{"num_hidden_layers": 8, "hidden_size": 192, "num_attention_heads": 3, "num_key_value_heads": 3, "head_dim": 64, "intermediate_size": 768, "vocab_size": 4096, "hidden_act": "tanh_gelu", "norm": "layernorm", "norm_place": "pre", "norm_eps": 1e-06, "positions": "learned", "qk_norm": false, "attn_scale": 0.125, "bias": "all", "tie_word_embeddings": true, "parallel_block": false, "init": "normal", "init_std_qkv": 0.0517, "init_std_o": 0.0, "init_std_up": 0.0517, "init_std_down": 0.0, "optimizer": "soap_variant", "learning_rate": 0.00362, "lr_mult_o": 0.909, "beta1": 0.95, "beta2": 0.95, "lr_head": 0.00627, "max_grad_norm": 1.0, "warmup_steps": 200, "schedule": "wsd", "decay_fraction": 1.0, "decay_shape": "linear", "final_lr_fraction": 0.0, "batch_tokens": [32768, 65536, 131072], "max_seq_len": 128, "doc_mask": true, "train_tokens": 257500000, "max_steps": 3779, "dataset": "wikipedia_en"}
Each number is 200 + 30 x the weight over the matrix's rms, rounded and kept within 0 to 999. Layers, rows and columns count from 0.

# layer 2 attention output, 192x192, rms 0.11, rows 107-114, columns 0-191
217,177,248,213,211,209,186,155,195,228,154,215,182,163,177,194,202,252,175,186,201,216,219,215,198,186,203,178,214,179,217,188,190,198,189,210,200,194,187,214,201,205,215,170,202,213,212,179,209,180,163,206,187,163,176,210,191,243,179,130,211,210,182,215,190,197,207,224,178,198,158,197,148,215,251,197,241,179,191,180,160,243,252,176,227,269,191,145,200,185,214,199,233,219,257,247,170,251,183,234,161,194,213,211,166,227,213,218,187,172,194,211,209,170,202,160,251,186,210,223,195,178,258,207,146,201,228,172,169,196,237,199,219,196,189,200,241,231,186,225,205,252,209,243,218,185,192,196,234,226,170,202,158,223,227,234,246,193,214,174,175,191,214,165,179,228,164,199,208,191,167,210,153,207,159,206,223,190,195,153,192,218,228,176,131,211,148,216,211,198,174,219
198,172,164,186,181,243,173,256,189,208,185,204,182,168,200,235,184,170,224,195,144,251,183,233,145,227,216,196,129,212,238,205,189,238,144,200,200,174,210,227,242,178,258,229,182,208,120,196,222,204,234,183,213,212,241,205,245,215,237,182,254,186,211,185,208,201,221,177,229,199,175,215,233,228,244,223,212,170,188,156,186,187,221,205,239,234,193,245,185,197,185,184,180,222,155,223,210,200,178,183,163,225,153,167,177,198,204,223,211,204,197,185,158,159,188,247,224,205,219,139,227,209,183,247,192,177,201,189,207,195,194,147,193,220,227,174,139,208,222,245,221,156,202,173,222,173,242,222,182,204,205,193,206,182,164,181,206,207,141,193,203,180,235,242,204,233,207,220,228,212,216,253,168,197,204,212,188,264,255,172,168,196,205,231,217,193,216,164,207,213,210,154
223,234,199,162,190,213,237,243,181,196,244,234,203,238,221,225,169,189,196,186,217,266,214,199,192,188,204,203,238,221,206,199,199,238,219,214,204,225,215,192,203,203,189,192,168,194,211,194,195,219,206,188,226,215,193,204,194,248,179,240,199,148,179,215,220,160,178,182,200,198,303,240,217,192,197,188,261,201,211,217,204,185,179,278,263,140,139,147,146,203,207,172,112,215,261,180,206,172,221,170,192,222,207,219,230,256,236,177,206,139,160,257,203,198,184,196,262,165,255,202,271,220,109,185,252,176,198,196,184,169,198,234,210,185,203,235,184,209,213,177,218,150,198,149,173,183,174,197,183,238,162,209,167,179,192,230,217,246,220,209,232,214,226,201,157,190,235,187,224,195,175,180,188,225,168,218,224,204,207,175,198,218,198,192,178,226,180,189,166,190,202,164
194,192,185,164,180,223,167,177,163,230,219,231,201,175,222,225,199,226,164,204,220,198,196,168,175,187,215,196,127,167,187,175,256,216,218,238,136,188,211,201,246,208,213,187,204,212,226,171,192,212,257,210,181,282,219,220,197,234,221,193,215,179,239,187,212,171,178,192,194,236,291,223,222,176,125,236,130,181,219,269,168,217,240,199,201,228,162,164,164,180,200,187,174,194,182,219,183,229,145,147,165,212,197,182,218,210,269,125,131,190,224,187,204,259,204,188,206,169,194,237,191,229,269,174,213,208,174,165,201,185,249,240,177,186,195,202,148,174,210,220,227,209,224,223,193,227,190,181,196,242,225,135,210,149,183,187,176,185,208,169,212,204,205,167,227,245,237,247,228,194,217,165,207,179,196,182,207,206,225,187,214,178,246,179,247,215,216,185,246,222,243,179
219,176,235,171,178,241,128,173,187,224,219,199,231,193,205,247,261,221,192,151,209,148,130,186,228,176,184,183,149,247,203,172,174,239,171,235,169,204,229,213,184,196,181,244,190,167,193,190,194,235,241,205,137,195,212,152,163,167,237,240,222,151,172,187,175,212,208,111,152,202,152,251,174,167,174,125,199,178,193,220,243,232,215,199,193,217,218,198,201,170,204,181,175,153,240,182,160,247,187,189,143,238,263,130,163,201,224,180,233,171,253,200,295,223,150,207,197,146,236,194,200,187,228,195,182,218,192,253,188,161,194,195,182,205,244,167,274,169,216,185,244,210,165,237,220,196,208,174,208,178,209,241,218,173,198,196,222,231,166,181,261,193,234,217,247,179,251,257,197,226,210,205,236,173,219,198,192,237,208,240,223,163,199,235,193,212,158,213,200,194,202,204
202,227,172,243,240,240,195,259,220,201,219,209,218,212,264,159,155,210,237,198,163,203,198,200,199,248,226,234,164,193,168,197,228,230,231,178,230,168,130,200,210,172,229,233,196,164,244,179,169,188,204,207,174,186,230,200,177,187,172,220,170,212,154,198,207,183,182,227,164,174,169,205,157,240,202,224,184,248,186,206,190,271,218,139,265,265,176,239,175,153,234,147,156,189,255,252,190,230,159,185,167,202,248,163,158,109,156,141,218,217,221,190,197,173,234,200,238,180,156,170,264,241,184,226,209,207,211,164,216,148,227,217,160,200,203,231,179,161,185,190,206,198,176,243,179,219,174,180,202,185,236,248,201,198,206,197,204,195,147,182,222,250,193,254,198,161,163,212,144,260,202,195,235,199,207,217,215,190,184,158,188,206,264,191,228,195,251,201,196,199,177,220
183,213,168,198,190,168,176,178,179,242,195,170,169,211,182,189,200,278,199,189,155,136,227,183,150,217,198,198,206,153,207,202,190,135,222,197,243,201,240,215,145,192,220,221,139,198,208,194,202,217,251,214,287,198,180,193,241,184,185,265,196,212,195,181,204,150,223,198,232,213,154,239,237,111,185,279,166,157,139,227,162,223,192,146,170,179,244,159,220,235,152,196,243,200,173,143,151,229,210,249,205,226,193,219,242,191,230,168,201,201,185,266,211,209,216,243,221,209,124,231,194,169,148,224,148,189,161,247,166,186,181,207,218,169,205,212,207,215,214,157,183,212,208,227,200,256,213,179,198,170,158,182,190,179,231,234,186,225,258,191,211,173,159,211,210,201,210,221,227,213,173,198,231,168,183,233,177,185,203,219,232,206,173,198,223,175,178,185,182,172,197,215
234,217,235,195,200,222,200,193,188,232,222,201,207,213,164,235,158,161,184,231,233,172,199,167,192,190,179,197,172,216,211,168,242,191,187,239,262,245,204,217,204,259,142,259,138,138,185,161,225,187,165,205,176,223,210,187,166,194,214,196,187,207,216,241,189,177,225,170,143,144,209,163,199,164,148,171,187,201,173,190,223,209,190,197,109,216,216,173,198,214,139,183,177,234,208,204,210,141,196,218,214,155,198,221,186,208,214,199,171,196,207,189,153,194,180,216,203,209,213,242,178,243,219,243,167,187,236,229,154,185,196,209,212,222,198,188,196,162,192,218,215,178,189,223,203,214,251,217,185,192,205,221,191,232,235,195,230,185,221,139,207,198,190,189,193,196,160,220,196,214,191,183,198,206,167,172,223,190,202,238,222,239,242,197,211,209,181,228,198,168,190,159